Weights of a small transformer language model: a variant of Muon for these matrices.
Each number is 500 + 25 x the weight over its row's rms, rounded and kept within 0 to 999. Layers, rows and columns count from 0. Numbers have three digits each. The size before them is the row's rms in percent of the matrix's.

# layer 5 MLP down (transposed), 1280x320, rms 0.103, rows 430-635, columns 96-127
128:504484499483534507485485500526468466503476494475534497466548490533469463505511531507475516545497
100:497497496519504478508497501497495514497500511543476476515467471479560512478512505475538459521514
117:496508567503535504484505449520493478496492462462483510509505494473511535497509487460519508515510
106:488551495550511541503531507455537470468497514505487522519476546515501515489497506525450482455497
102:525505529504508471463460485504507516498509558518526503534559453498529487465518482476511500515527
100:500511469518543511502531478538509494495562534462504503477495484525506490551530500471531470487527
087:517482467493519499478442475490544523461529488503469486483475465529515530537519501546498465536495
094:550520485474512534462515516515503501500516502457445471508486517479498470518537481482452508508506
103:479515465511490502453520497518505490520443492513435532482473492484513457475498497515529494465493
105:471513519472527513507505501496482452503479506540505511517489506498482533501470501487441511498526
095:464499515507504497525525483514489494462533523491534445488511517534491508483475488456501513491473
093:493521482511476508502507482476491546495473511539525481480468472525454568519457531491431538465516
101:491488485462505496499539484490520500477513523494504508494545478494435487528536493500497521424499
093:520486467495506492474516497489523499504465531454481482568496496497489498417533529431497523529481
109:479501486470481539434468474516471485486525505509557509476479523489481476496472511503494520458500
110:527462551481462495472501538479495491515519522501489450454474491526465504490481521506567495504517
098:473494480526503487471518509495522498514490520451511541524519480509510489484519532522499510487529
091:467489526503530508536473512498459511491477491489490458508534541539479454487476441460514492509478
101:483547529512496490484459502531509472498518524515503483490449469502524509503484494480481451502488
096:498460514524513518508493511497485509475513504491522458530550410482499446522509515497502530479514
088:498532502519550507510497481495528494499542515470509519555523504514523460475502465499534483501477
096:476504526505477505537541521486510485545500446483525538495579460499495499525490535503531485501512
101:515465502496493498496466481488525495482466523508486509520538481529510497461537474521531507494482
086:502438517478492510534508517515527476480523504495430500462550484456479512473473495473537483451508
099:512505475496457483511508515514528481534470487504501514509501514490487487484504496491502508494415
114:517492499539488498486521511484515495491524480492489494467473498482527495517510500499499461531582
112:506484507515482527523531466571479479490548481483528521509509478501523502515482450487558477551548
108:506455536475516507508494537488484481462505519508517522527515483508517486501484436493492513570539
090:478490473494501508491511538543472501547500501481496495531501516451508483473461518489500500508523
103:499514492489487515493547486507560526512486493474448496479488522478506517520485496495487475521498
132:517507498489518513445528488436456512487480527518520527472494506480436501525477507519508527463490
103:453499531503527467485478531462501526532555527480485511442474495479482540501498523542487509498512
108:495526510559511540507498465532493478468515496518473525500494495511499479493497463490451505505509
102:498525543530486511531506495482510506498515536463526487488473501509510531488468450499494532503482
105:492528502472495469472508483482530490524518503508497459478514498502463517506521536480476485516554
105:521468526494451501514466476495458500566514498512492532516471510531546486537548527498499506510506
087:536486512551558455475465502508547498442529509497509447460448522503522549517492534480500488500490
100:513452512524523523493482500539478522506498480474515455497491490522453542508499533480532509464506
108:520528498523474480506487488511528481471492508509478538498474491505478465521521493546502489476526
100:477527486513465494518499511478500471452517505514528454427495468476502511513505574558487530485501
087:531517526458482494492520542510523525519480539581453533538503486487490545524511473507497500454486
108:515531513530511497489544517486474504481499546488493530491474529517477487532500511520497521490490
107:508513562496523513528479479481495533490548521484511517467499486530523508491494477475479510462473
118:514490508483520463492546497452498462500497492529491510475456541512500477516490511471481470498478
098:492509478535527495460502474525505514483499521466556505482510547488443489518477500496529482447488
106:512509490484497551489477546531478476482521479515492489529477496530514519535524453498454515521514
105:510496500485505538537482507476446548522484480503486477459505532493508504483507504461494475459521
112:495491486529459504467513463502497510536534518498492488562493476522478487490486573491525528518486
102:484504510547545511502512538491501477498523479515545489511502507550503495509542526504535495490504
097:525512523524475480476507513516466520491507515510517465484482481506499485470545488524509469507536
092:532513470473493513483508459485501564476493492518514479503476499537498508545487497499530520512474
153:477469507501479511503446501471492497499543517485488548478521504534496486506491476543513540484511
101:484510505464464544473520514487437472543497517482481498530491469560506541499491522458507494529480
092:485503524536520543509528575509486530440496503499483487499495479507504557483479491516505551466493
098:488471483517521494483488482531478493505510502506558500532503502514526456475492486468542514537459
094:463489515489508553500503546491513508550489525487499484506495497476517503423524487511543524488553
113:532492470502453481500495473523493541474497477469541473532500456440509512469495441509490497491534
098:461479492472504562496478471516513519475497459521479524486511504521481508500500486523516509494518
098:472474492487470490530477493538536442506518448481456489514465536505469522500533464487459451502468
099:547536513452461504484515537506485506535525510510484489476507512460466440503500482479534479475488
095:482489515516527525475516481483444509511516525523494514546537467469554485545536488484476489526501
092:530528505488499495481486504477495510548505493474521524488496497519518571487515481492521492513526
100:486511479471481523559512513506528491543505455495509509494565532526506469512452495487532489509518
095:507491504487509520495555502472537506526543488449503519536507507509491481505514523500532478463502
105:473540518486499522490530493510476519484512503480515530524492527447523486491468517511497503506489
098:476490508484489508521538459472522522502553466511492501511537497519518518472527517533511504507509
082:534528497492470513499476462475498514505529499492500456521502496503503530517545520503515508530499
098:584507525495490532481504526502503482508507534542485546514489515525507498471514500504485480517455
098:519529524520470471505491482504484498522499502498490515506521475517496509498487495519450499472517
099:461520471495520509506515507539515480494498502469502498507497508527491509482484487467514443511482
109:466487464450503505525490491490519451523528507468508510503531547523476545434474543494506500518484
109:474516490487488454526515537511527497463496476514524492524477503479491524461498502510517505508524
095:499532572476533505547483474540528513523495489517503547494489441506550512491496523514494451495504
133:491505504492515511436475511497536531514498478495517544493481516513470516504465475517509468500479
093:501463490482497464490491499521517456481491522481502498533524484517471539472515510513497515535486
101:518467540513486461482485464449477535471511512465491504531469506458503464503465547479549465479519
086:526515508475516510519476500525484469473489465529525517495515512506460493519477492469441476496544
104:498469518457494458520502477479539530497513516509469483491484480551506510480492486491492474518498
100:491474522510463501501492487499512493514457521511510525520489468483480494513496534495490483510512
104:467500497511485490470486462516455490568490518485512487471486496483523497529534499522526528524478
118:521503485524483535494479528483529480527514505458512535509510517521490502448497532463492510520511
081:446536507509473485478511508507477489552534494464463489498500489510533467535512469497508519473490
095:508473472495529483527504508471525480522539474526549512455496469491496499482529476521503471513495
107:484467474502498496521475535525484529535466474482484458506495496514505469503506516482476497500528
104:473453544534491495476486542506495488530563463539451507478475492483490471503514471471509504565512
103:510452426489473449510453541499502511491494517492518492479496499489537516472545514541486539482521
105:506485526505498510472552490466428512492478569471547489507528475487524477500509477505516511490459
094:450518514496441500474578520516473506494491535504458501500501483536527482526460522515503555487460
099:477514470462489520539521531489524503477533535503486539474524508525504504507528511525524478481487
101:501521514521496495490495487506458515509504485504512495476468536505463461500511455503475539477477
094:493458542528444490468532518496497483468568486503471491525536480459497473465518449497494476486477
087:516494484532494463551474506501485473524473480546500496524489543456504530491489490486469465531472
093:504516519464513495496486497489531500482443509517502535488463476503488492500472513495490509498504
115:500526456505505482540542498500527522550479477509485488532469489484541516519515508500511528488489
102:506526532502497499518529470496477531470467473463514512487551525493506500543445497504550511547514
099:510519458469454537512501558448548516553510518495464474502516508515516503512525482513470521467477
108:483512430512483512473513515483502479538488497487492493496531491498454474515500488455467504488444
068:485467483513517525591492466540467525511509482494531450501501480492490519477510493484499465502490
100:505568486497532533507489469489499522528482480509511578489537480509493528501481524490508481491482
091:503495534512498528456479560535504543521470498487511529565501519516483495487470502501515473535515
096:489531472531531499466501502509539526490463518532488493510500519514523495490486484487501457522442
131:517491487497519534507506473490494493543522495478500509505498463514479517467488531503515504509497
110:497486513458520477520497545477496483523485469546511491459467479472509478467522501498474489531544
106:495497484523456502475574512524479551502482468463509507475461489461483490520494524510499517500510
100:525504481516506481533493484542502478447525497490522492494505506499495531548564450505508500465472
105:481544476471504524490524499528526506551463456489517487546499504481493487463505532547536493519509
095:523495480516538477493500482492537473540522498508470529515500490462488476535515452503490497499475
097:516466527511524525452545499471531474480555476469499476464527458490492464493506561502502480481497
106:516540526480534517498545501507481515503506458457475488483465544524520506465499506491536521516549
101:473522504501506503492503501504509481497522504504462470525491497493539515491512476536503493470503
099:489497499554507507496483485520547493485510471523483448493553544535501493479492490511498501493518
108:500482512451510489499473477506480499519540470503517478489524461524504501485525475498473536509483
102:456485524547524497484518533478510486545511466473530545545497486471498468505476484516512464520518
094:506461490496510523541546520502505476532516532506521497503496457463465482506484493491518497469476
099:503480483523514502493486462456533484486519496520517512513462490513510505436499509476533523543539
113:504512492489467510517464487506491532512490508470481490531502537545462508474494464536483533471486
115:514535514511497519507540564496492491484487552485555529540490494474515494523454470556462494494492
092:505496537502496484512536499479512483511534506501450484507501507511528465563485478542534485454500
085:516479533458536504508511512473457545479533497493480475499494468478503482475499563532481540510512
099:501495483484503467486506507471499464511473516536496541529525481477511509446461504519525484484516
106:471497541550461510542529480513482470499474495495466526511502508517494536494508494511496494507473
100:535502487448484486465554505522506509512492527535526476478553501479554474539505524473513527508518
083:499515427489505510474505509479496508490503450508485481492529499519498515499512514463493459529481
099:554464451487498496501459491513475496507497503447538523508513495517537511567437499506524523501525
108:484489527515496533520507518514506509563537530531554476510503518507480489537480474502510499549502
103:460453525548522483475496498496492509543523534527576495474476517490477498518514524486507495493507
098:513498498492492440538497474491530514488453484521541486515486505504514504513470504482509483501514
109:484521495470537520495506499502481482476449494488488500492514494520549480488516478473496526545501
105:470464532499524439496499542490466496490537561511514494516493499517524531517535466526436468502515
096:487482486551480509488513518510536541545488484506479516521474482491508498508503502504523545503510
115:492495530489465510456476521477586515499507527469492505496516538525486542507502435492473504539480
104:500506502522542569489435523512490487496504496526485505519487507522515491475512485495554494524519
096:455527489521462455487481527498504502542557514453476497485493563529467472514520497513500456508540
109:473458537474494511509478449495511457476494472520514508489494468518501490538550547479502500510448
100:514509462480453467473513479511502494481489516494570450454490504504503499506499525522515492516468
093:507500467460516502468504537440500505518499505478563503505506497485484503469542516510517529490493
102:517488483499507503523493513494526501533491532502498480499534535490519467490522507515536520490510
101:489460480530499493497454493486527504477494529476489519482537558484501468473488464493535469455500
101:482523491504514501488518494498552446516528530509531510532473470473496492527507499500450531488477
085:511499458507510461454541557495502515504492481449463474555512508485507474508505498526490494456486
090:498443497497479508509442491500461495555516516486491511468506479459458551511536492488461486470492
100:523489542497521513483484494532481528505519510507501519528526485474491503469520494514506470501475
106:480463511501437489468500502487543505555527491501516520525506522516478487501528513516470529523474
094:466460494502514497516483469513514497522511471516470476555528494512504518511520494502513511502482
091:505522539512466498476542497518533497521502538534525472506508526500546529473491505518512481491493
104:481470483495533511446494446494509484486511526489539492494525454448519484483444518536472506527506
097:498505520479490490514457495493472545450546439472513511474554503523533513477515477494511498465496
099:469490481509493506466502494513488532488486504494479471555514545531510510505507481510508517522465
085:494514465494527503499518511492502489509524533504507453534533477500500481502481495440481433539462
086:477484513502496560528471496540484498507487509466517490479479455512513498495525487476537485522484
106:518545506535527504517491505496509480524515479478506512480538498442495455514522521462492469518515
102:527484495488562513510495444499529456537485502530528495513532506492492486467477474466536502507518
102:526506508474467498536514474505503512531512494548448553515482514500510466468550467464473515536512
083:570485565507498468495501512494490474536479506514503479518491486510524469443482495492504523521489
108:505497486511499500490485499499470512528534500492493533501519495504553489512491478507484561548467
103:499517502478486510471498520499523526496518473499473537492469483526488512513520509505486497486464
105:552491524482512508474545495515497544524521488516463484511498514507583513493471535505451506484478
092:503488496519515488480457489478503479514458518493478511489463500478528501497498472472467525497494
100:500493523522519537432495480516476466518480483533511480542470480490562505474530469495523503476479
096:498467493446503554502508513478513505515507523499494519518461485552500493500487505487503477502499
099:474492492532519509559536531509503443517489487551542492514476477472519507507523466526465469496497
092:554515501491502539476497512508513526479511510483508521479531518470449501499513509520518517480528
104:479482522513512463530555510491504529490505492481525543518492544526470524504505516485474474416452
093:494514483463538501467510476538476532503508510472550497543486495490520467467497499481469482453530
116:517504483464514467484467459511469510531551485506517499512514479524536477480472471475482455485520
096:465479509476512473491506505536524510506491493483492477500471503475511533491508499494510516438514
113:481508496525539435532454484462493507538520485460480536488484533521496552515508506496552535464498
104:560473532462504571514514520484462467511469508511562539466545473498466534494521479521475483496483
094:488520511485550551537460466482448523478549488450505518492532450489511509492521529495495505447485
103:511542503524494476505511452563473515486521472501531465547499543473523472472505486500536552493518
103:516529531512533491460454486491520507493434462491499494488514520496519510483548504474540522499485
082:496461491551533456531550535505512466548525515518538463488486481467516486479502466473438533457493
099:482506498510492465486486473496513471503442482485506515526479501508475511454508471475485518495503
096:490550483455490512521472477496468491481456519502514504503513493483502494471527501546482484496518
094:501498508517464500514496460494497555487532491490524479537527533466511517499511504543538504471520
099:503513509531537511484530465504445519465520457472529505482496492528519493513472513490488515420536
101:513461511476520489499493505504492489507500520539550493530498515470480503535473511572487496493506
103:494434490515498479525489484514492482456481513540508517520465499457513520517527476480463519459497
094:478534506460514475518511473506484484507517466534472516482515481505520506527477517516491477525521
097:513504516512479500537468460504455451485494489502469503524526523457509506500500497487528492483518
100:511552504514488526490464482517495514466507451514518526514534513548462532478464506500493485475473
101:576495503502515490554466476560477528481514478508493486487535525541488477533482478504472464495527
097:493499477473481490508522484465488520487510481553531503484479467506556481509485510498493481466510
096:483526515535500506480473515483506449542580496522492501475501507480463502516467535520502535476553
095:463507497583519510508509530488519531488487513535519530499443460499464506482487489545459466489494
103:489485491496519504505507473483471489504488515503506518534473439463493479515557489430495482524471
094:480481490513514557452501510453545449498479510506518423483487511475515514459447476489482497486517
093:476467539516498463545480468488497536480490481531540561507496508514502533448497450519498533494506
106:467458463467507481507528489460434518491477467474493500487549518481500475516508504519525480533499
108:507470547466493518501487482518507501493494500472514520477488464516479507475474524541514485434493
088:495511513501526486519515554528490531462499544491547513497513471498537452497511506533526486510496
102:494516522465511512487556518489498523472489496521484499493531465497490527474529524542469524510526
091:552516506483500485474453476514467493489506507517532544466516491472491551497506540474478513483463
079:518510573515528492436531492508538490490525508491492484520473513505519496485538507548479455494494
080:491499502479502515470496481456522499481491512516468449502514477525483494485528526485480453476496
137:537503505505531533484494468521531513521481493505501513531480536488498487475495513487504510505485
094:490490528486504465486517479552531495476479505511483509491519518524543510518510545528481521494479
094:500494478523481508500512459562490521494469495500492493485500520472490474434472485502468572523523
097:472498464524488528504489538508572466529490503545490490520502499479496507442481519458557498475528
094:464545484478552509489501523521521489541473473513498511499513476522510497535470517470473464512510
094:509527468467472482510500468468496514471505478493506491510483526500493539546450475538541508473523
096:457529482465509517493525533505528510503459530493492526503556508509512494525504515494495515463481
098:506487493464499512494483526518503487511531498527540451528529457511511479493495500481485447516447
108:472497544466497505466469477492510500529479464483510518490512466479468516501479532494503485475487
092:448530488544514533504524515440512466509458519447518511539546493490492516493552502502509479502525
088:531518518513507484501512520527522486512496462462454501477504457459503491528485500502508483516510
# layer 5 MLP up, 1280x320, rms 0.102, rows 431-635, columns 96-127
102:482466491477514488503470525480496557440555445482555481553478547477474465534507518511510483504508
112:488476503483509477462485501440519551495484461534429466507470533504510483526497531472473530501491
111:517513520500495514489511538515484537536529491526526529514480480509486443465537511490462526492501
091:514452518514511485492510515467547536509544493500488482522509476497535522492538468510503539502556
113:437462523524495519483494504449494460459452513527508516468472509534499469506482534500501512508484
088:483504463480522513530488506481493493531485531548504516528502524544466489494505534498509492529491
098:545510518566462505486502533480503477514523495503468517516487547503513457517458469483511526521508
100:477535496515516510510500517482513482498501502510478508503476508480509502484495490483525503512524
100:511529503462489489529492463475487572464476548480526537490473512486487496456490523471529537513504
107:498504502445491465473498487515528526432516455506487477528512496519474498525511473479499459502504
092:510499497491473485486436528456507463467436504468476493493519536519508507490471510478496489468525
102:527430477468510499484518516472511505455525468537497466471520496480492498543488528461506522509497
096:499554513465474481522502496532555486480499454462445544498475473497512506480509536522518530519500
112:551512519496514500536499518516539534458503498494532446538506491480471511522468498497538510527534
097:468481494518515479489524507478483502512531498499497511561532508450478526471509496505457526523523
098:486462498526506542473510517517521468527503515501531499533562488498475515505499537496526500504530
091:499477526519522514533553489498531547487449468459493473561505518489516524446479498520474485511531
104:446456452526543541539492523524508514493500481452481492461513524473522534500483480453482532507494
093:491477496545482526482498479467475486484489469504495472493513472500519516519485508470467504499515
090:466526503525522497458527485525462496492525494485499502513504475484514522527544444500526518506498
096:485504535499469485535522487552561500491505487479478509514501450512477491526511507542470527493528
108:500495456512489500509477470509523488505489452450449511465508524503484495535496507493445532547503
090:483541449470510498491468487504465442459535487472500497502507470483501516549500506547490521513509
102:525509520503527485496488516517451522489509521470472476518484476497487530480483495525494459504529
114:521477506527482471509502512499486511515478487495505486465514521494515471510496484502462491531500
115:508477504494498512498473498500532493504501541527514517489493473495570476520451552476491477495505
104:536481500493464472506465510530485495489481514519502474515507499502511511473480536448519480509525
093:531477504526442455534463498496531529466484505481535461542511501508482525439500539499531538520497
104:500490521488490518514461507552476488586524495502504499489493501534500509473484516511496501521471
106:502459484490475529503479485547502504530461518558505524485470468496505504501501485520491442503494
100:496495490525499455502497495524502574526495491523518523459521487467509489468484499518520536530454
105:497522487490529507506478480535512493485487470483478521504491504483517475479518502477510555519498
103:522505488518539501495477523469516517507490529518475516537453540498531478492514484524507483516500
090:470456515503497519504490487497492514469518512499472437503526516484475518486462517526514515516524
112:498509522453509492516515507506538521490476443536486486479504535484491527481491502512515517466499
088:575529494506499521555508484500532504474506494452549481514477477514468504461465483495537492518532
103:462505516480507533497499516502485515490491506501458516486480501522450490477492482484507470500510
111:505567526492526479502497510451528519507487478497468519479492495506425498502498499487518489541524
110:493487510516565471565492512517472472488509461482512516498500538519520525520454485521515452517525
091:510513520477470487513493539499483521482490500508531470494521556508500503491470550509481423531540
105:487481507494513507514492473502487492520509527475486518496478495467515554536498502475478538484518
104:532491488500529500548471497508452532469503470513478445472485525506539515480501512467465487450550
112:533513501497476493508492514479525497516515483491534490472470523467544469502506528524485519530474
102:486543549514465478520515479513469498471499500482485490508508535463502460514506515477469495514506
107:511456471473488504524478522464468477500531489498483539493474484488503477521546491508566512525498
106:510502521482472478520493543545497523557551462518491490526509505504479474586459514524478502528497
111:473545530504487552533473471500493501443478503488476448518517481527456486499525526500514534522471
106:510490478505429516513538493479563543480498518524503516470473462426443540506491559462489541486489
097:520488475498478485492472464515427482523488432526510527497488555518460514468489483474501528466532
095:501510513478515511499509505539507520493489511465476513512503501495493509509481445506496416486539
134:538525509471479485498478479534466505539519472542513508488493516497500521507535467565498491460483
098:496475501489500525508541461491535495509523477451517492502458518540475458484492475521533501504523
100:512458515505512466505478487495512482532488506545489440504523507517465462489477496485511492482487
098:554503496528504477548511504497476472474515499473503508508503534516521497478484513509465506456515
098:514491470502519500518460501469488462491502502482488517504491538521512489500521435516476506511487
112:530484491476448443504479517490495507453491524526507459502449527513483508468503500483494490564474
098:490466483519507508506441529499547511465542508492502529482539473538506523534505483500500522502509
103:496467544485519448486498517489505529522512555510498495489511497430541470564502492533460494495512
104:471551532485530508524552475526456460500486507502539460439478489500510472463489506479502490541536
093:512491468492506509484503491499533504497539477528515512527541513500496494495474497479476482492497
101:493497514506534532524480493504572475520471492535491512468477522494498506488484508507486502563475
096:503480515526469512510447524524496486507497478507463500515507530506515506487470510490518509542524
096:480497494505493486534480542495482520489519533514477484495518478528477527500515474547478518499503
110:543509484504484513516501460536522505474531486495473481512488510507471496492504551484503509543502
091:528486474476469553491510524484490529488494452476541522452470477542437463497494502473483527529509
085:514538486527460538510529493526508496496490433486498525500490531500493489487520516519450542509515
094:518501530504510464476488496538477461550520516526479458491519484473504492471535493480510498475498
095:492503537494489529501498488469489520498546492487504499489565496454499503531470528490484489430546
103:478464496518490440471495487551508515529499546486532503511457490482527469508534487503470484497511
116:544504537526523492500529504522517477481482549470519486465502466503529496579474511500473460494452
089:509536473535513493525485532498510492492484526500465472531494523505470464469489510550541488473482
093:471513467479513512491515522460516474525524522553535546492527498485495487514522489499483520534496
134:487522480481524498480471506520495516529452487522483513448492470507522491509485504497502529524473
103:486503483511458547512498521496519534499505472523461496495477504495506451530458463503494464503518
107:512486525509516497521543544523510507506478525541496521514551496466485492503493515463493527544518
083:562493453483519500477481472506477520518489449489534481497486478466477510516474490452493510479493
106:521506522453509419510501540509512522510512469487463483487500520534473497510539535492440496529492
105:459470486486497475469522475476506459498507530450516468509500508552479536514485510503481480465435
104:468495515476483500492516522490493537521510493464483501489448520493562503542510515503487511518475
117:528485534510508509533503519492495519497479497497441458485493468522501486504493494471456499519491
081:472473502484491495486489504496456486486484473474532488482521532484490517497493478500454459502483
098:519524501540464499509537497517536530478506516466495529493510521458513484539465503441498497497502
107:519502477508552496522467521476475491481472547528464518501503504510483536497476517485517443510530
103:490455477487460482486506486522518508472504503521520472499488500501507511454485447556483493528511
106:492457505533556497519515519517527504505491510527490494503495521475529523474507506492505494506430
098:438476541496509507503524490486517500527494498471439491461522513496450495513513528508543456499526
093:501490449532507474549510512532539489485520498489516446524517450536504519538454526521482510486479
103:510467480498519530508486512524526529521463495524472511530525494510494521512497490490469522492469
109:502492501472508503494509525489512490486480502547530470483492507473466500499532515515531477514501
096:534512497519532482539460526506474496488462546493508483477483520513516477516516509487487519529471
093:503482507460489500522466531534505525531530503484519515465480564509497483494501491542503507478494
092:481496546495515471523494488486491509503482515502517491457497521438538501512506449515461508512518
105:526507508482525501523479478508531491503492499455510500508532527476534480482517452491502498517531
103:525479554472520448434487500500482443498499479489577513522503453482508513523531497474510462506521
096:508545431494509518481476493504481511456509465488506492488512519472534492528543489464501519490483
098:489506529487568536503530513483473499491494514507494483550523502449543522510511476519495525490505
072:517531531477482464500482535515453466492537536539473503496507510504474516513495551502468457510569
109:466509498501448486496465494540516497508496509464518523490449508434505499542508505492487479543449
093:494504538503421489519528507483497495482506492528452533504494515462509533467501540469452484504531
098:478529475499514505501518522529474489516540536496508501469469476478442549517466519489531507474481
101:501495518499475525530501514510520489476495499515495490492489484508478521505525460513469515511498
099:527464511514524477476478491479489506541517486508510462504500504484472518514490528556479524546562
114:527486475499499503466509500505515506514496415460528512486520506468501466492531555489499483495508
105:476490506502512503543526492516469517476507514532486484528474499493542493469450506506565536513488
099:526500530472491480502537494477482486500489527509505533445528522471492506512507510485482496518491
092:523524504554439477531501494507535521482489488490492509491510500504518496508515515482496518530492
106:520519537569493471506470513534495495470547461491530539489511514469528490493526490474475495488482
105:517545495478541484519511536541512500494530514495504490489470486490538489487455518507503491511515
104:511494492499532480498466479553492514455515501518518551519491531483483485519549457480461502549500
101:511518524501493491450507505472556460508522505517498492471497493446494480498496521497465485484483
104:482533507525572485537495481493491519500543526501496511531541532517564521469522454514506496517514
101:479483499492481497515467505470521520495476451530496533504475507504502546557509507475492475511514
097:427453495493496495521520542457520486543503502500498466491551547504486505510448488531502520493514
099:498515477483501470513483484501522492499452504526475490503483529486516490527493507489463467526469
112:533492477531504518506484545520494518491516466474463508508517490491512529515452551496543470473488
107:510535514467495519596492494510473506472532544465507504453499488501464481533481522540498474509491
095:497504484531476531526451481495502522469462489489488482483502547479487477492503535500495510498527
085:498499500494462518527514476500501516554437501515522496487497477490534573497457468485481480490471
099:474557463475500554520525472515470495519509481507522527509531480521464517502511484445477498473459
110:503485492502516516524495492495502501463527503529505499503496508484473510531453512532498531509497
105:528497462528504496517528514512482487510497506477477487501503542518486504474489521539490511527529
087:480521482515489496502545485452508523520534531507479500447503538451501494519465519525492485477508
108:488488508534523494518477457535495453499508513459499484512527507500570468468488477501505481529522
098:509467480485500497502480489472485490465512501465463505534471491528477476501552491535514480560513
106:466546470506490459485486540481533467455559467490467522472455488490513528510494483495506541504476
093:512533514513505489517503489509541472492453490519489492506534466492516477523449524466502510504535
104:459496568457496512508546511488487518488488483477488473540483454524522504494492530533483508534543
109:463466490494463488512475496522539494484465497493458513487496532534496521464479497491486473519518
105:505461521505477498515495465473484529535477457487486502492473537484508504481544508539520509538500
115:499499520515526496522500497442552512500510507517484491529478491530494474503483521519536497478491
102:475472514496516460472525540529568490469482492507499483500515501523470499468492500508487468534524
098:513528485509503506477509503462536505535488494467538486533482550458496475480522505458498501522503
106:534466527523485520479521481469524554501503476486516491480496490509467548532496478504473466500486
098:486483519473564494543513475507489484477507487463464537506511492471475478491476501502518550494506
093:490488480499510459506508536539551466549484472513510477484468469447578512480482443501490488457477
108:513489531513502491527533530482530481518479503472513507531518527495471519508448539568503486544453
099:542490509512455491520490457531504477469491520521479522495505520519526562501463450512499508504473
104:474489507485505527532479479508460511487504512558510527531516520499483467499492535502531513475561
092:482544532552495462535471506465459536506475527486470526504519474521485481501499532482480477552476
093:515525504493502520492553506508488526485507503505441515487495524528504500506506510501458523485505
101:508524457537461467484496493483518514493507532470487493496450510507537517539481517499478556501540
106:474445574500519463478509523503526503503513470480450506496509471482505536530448502510489482516482
104:546495497531486477502477528497554488471506490488463453504513537484478443517488530493509517498503
090:493503503515534514526533534570503507498480509540520504542489542485517480492524491481524481500506
104:464464533523502519497490484480517511497496491474493500504467513479504536491499474487498527513523
102:485444463514509524530516543450502463536501461483504517503500482463550502471492499518485521499498
099:546441525502527502533548553522520514496480500489513475512505516522505475503536512487477457450518
096:531544529493521494519516509498490512475525525531512477492496525486495513470526503526506451474538
093:514508498500496511485545516506499479509502457487523526512502469505532492544505519496509519502478
109:494530511470507515502518464442479497511439493498497474509479540484564501504521511495476524499501
111:524466471506459514504442514485498502457490493500508498478510488496545447471497547492494471477523
108:500485504506475492528526513498467499457500544526479497481519454481480481510502500472529486475509
094:461497504483484494510500495476518508476517538487521455522472487542536538522436518466489483505472
099:500509539509502504536511499513518493470506485500478507501476505529474497545552496549533513509506
099:503507481529488475541537528475537499510496469502471505485447492517538513507484495532453484506483
093:485528499484469499522522526526491505520519474495475508514520474480494488512488526500515499491501
096:510499496488506493519480549507543514562513485538519478541527504481537493508468508470528519462486
097:447536490509499503484460533534512479458518521507510508505485500473497526503511509549487480540508
099:473511534518487499489509541479507503500500500508507501492504525523506495479518485531542484490496
101:495456448505560516469505507494427511433490453470500511520455504486471504477518535495466494481479
103:504490509497529474541526532501524527489492506476483514496498513485546496527493506515485473503472
104:485515518500474503517535567512493532493461514473498520475541540534478490479543449493421512500475
092:530478454520526503459450513484469496461519486497494526505507521505523498447476531522467531519532
102:461505497480525497514514540483545540496475513496481478527518486469487473482520501511465519481499
094:502494510486509510522477493482497494485502501478483496473495473467474495488523505471487482461483
118:533490511531510487555486524523504514483472483485496495486477506537506509518451582512493520477526
090:525546536491503512464495499481482438505525512483497500536501513496499521548518413549497512515522
101:517524483493475470514504492495462492498529518480501508500511513470488407479517457489449505506473
106:497467527534494513505508460452439508543536496481524462471497519499501505497488467509489471511498
094:504517534558477462472484499483492508538516491463485468541491517511499489452495507487426480512496
084:474487480482506480495510494540488493449473454499507487485491497499499492481462491503485511516465
096:497504502467513466532506503452507460552516470486467428479536540499480484492489515475522502464504
097:559495473514507506545551450523483503511489503487467520468508542518493492503495506518499510533526
097:504506485484482491501523495541511540475508529484485491452480500554460497513487476510487513509481
103:511467485470479475509491484465514479517498471468551467523506490450534475492516507539520481530493
103:541431527497452467514462519511512507493518481520495490470470475482488546535500494518560470444534
108:494450527480486516480506524508546517483488470458486477463520523479464533514538531533466518481520
100:508485502467496465510518455516506533484482436529539464497547507490534465486533530497500442501518
098:520508495497453452545504519498482480475525538496539521520531513500500537494492464518467531497480
098:546474508502459527439504519535520516476500426476521505535504511534484520483469474536494501477516
098:483537471502485487552530510442506492492474513500492513518500535512499460534529484588501508482465
107:497467476476442487556501467489519505521537525496511515515482495445493523494523484505490500475543
100:481514448485481491467483506509463520467536520532517503508475487497514473482494520514490503503508
098:476445498536494500506495521471523500452508523436497480521498496504514483507531487538495528502495
107:458517459464492472516504487482518516469492529465539472485438459512496467466495449503494513512463
096:519466512484508509540503515530511506512482493489490470499512517494542468489443555498495516497450
093:473475515504533544517499525512465483489501512491476458485511512471501493511502502491476521513463
113:467504532499500492515479494491484516449495517454469478488499495471513464562527515526552480490513
092:501506546480486475510530533535465512503545495541495503488469484475459496475517503539471514499472
096:513488486462502468469511509527509467462532499491488490443496521456502502515506482530433511492454
113:478515452486456472526536501517494516479527494477558475464485520473535541511493508483523524522524
098:484486463502500508517516518488561482487467475502443485471460532541495497483530504491524480507486
085:529528546518510519509485504532512459492472494523474479523511495466453467500507513435517463506481
083:522496473482511515519478521482507507510483511550477491486532528502529535483522535480504476536496
130:476485535489528526493491462510548507496497495525492478475526523444526480493482514530466487515516
090:515495475486468531511503468500507490489519520576489530514460505509505515486508505523529501480480
098:524517484512533482498495507500500503493512497523460492473472521527515505489475500503491459471516
100:501525504552448495542526505535519486525528513530470501519474501474449466465474511515489489500503
096:495477510498496506470479484482510491479528453514521510497553473539462512478498497494476530496504
101:498506506528467504485480487473490539497520447504498528480472465514523551504506472455483464469491
100:505509495532483457491487489496483507497487475516478502537490462476510499517476514568464484519426
097:500481512534502466494456569480527479496499465541542481519482478521531472506505459528524490519435
082:522490525520502507498485529495543514467497521502489460499458511508504459511503493493486478498502
094:478508544479520511555524479514462462487484482530517508473470519519459547484492524453488517502486
093:479529465525531497521480499514499458447510477523530490504502485496508500487523455473538522478518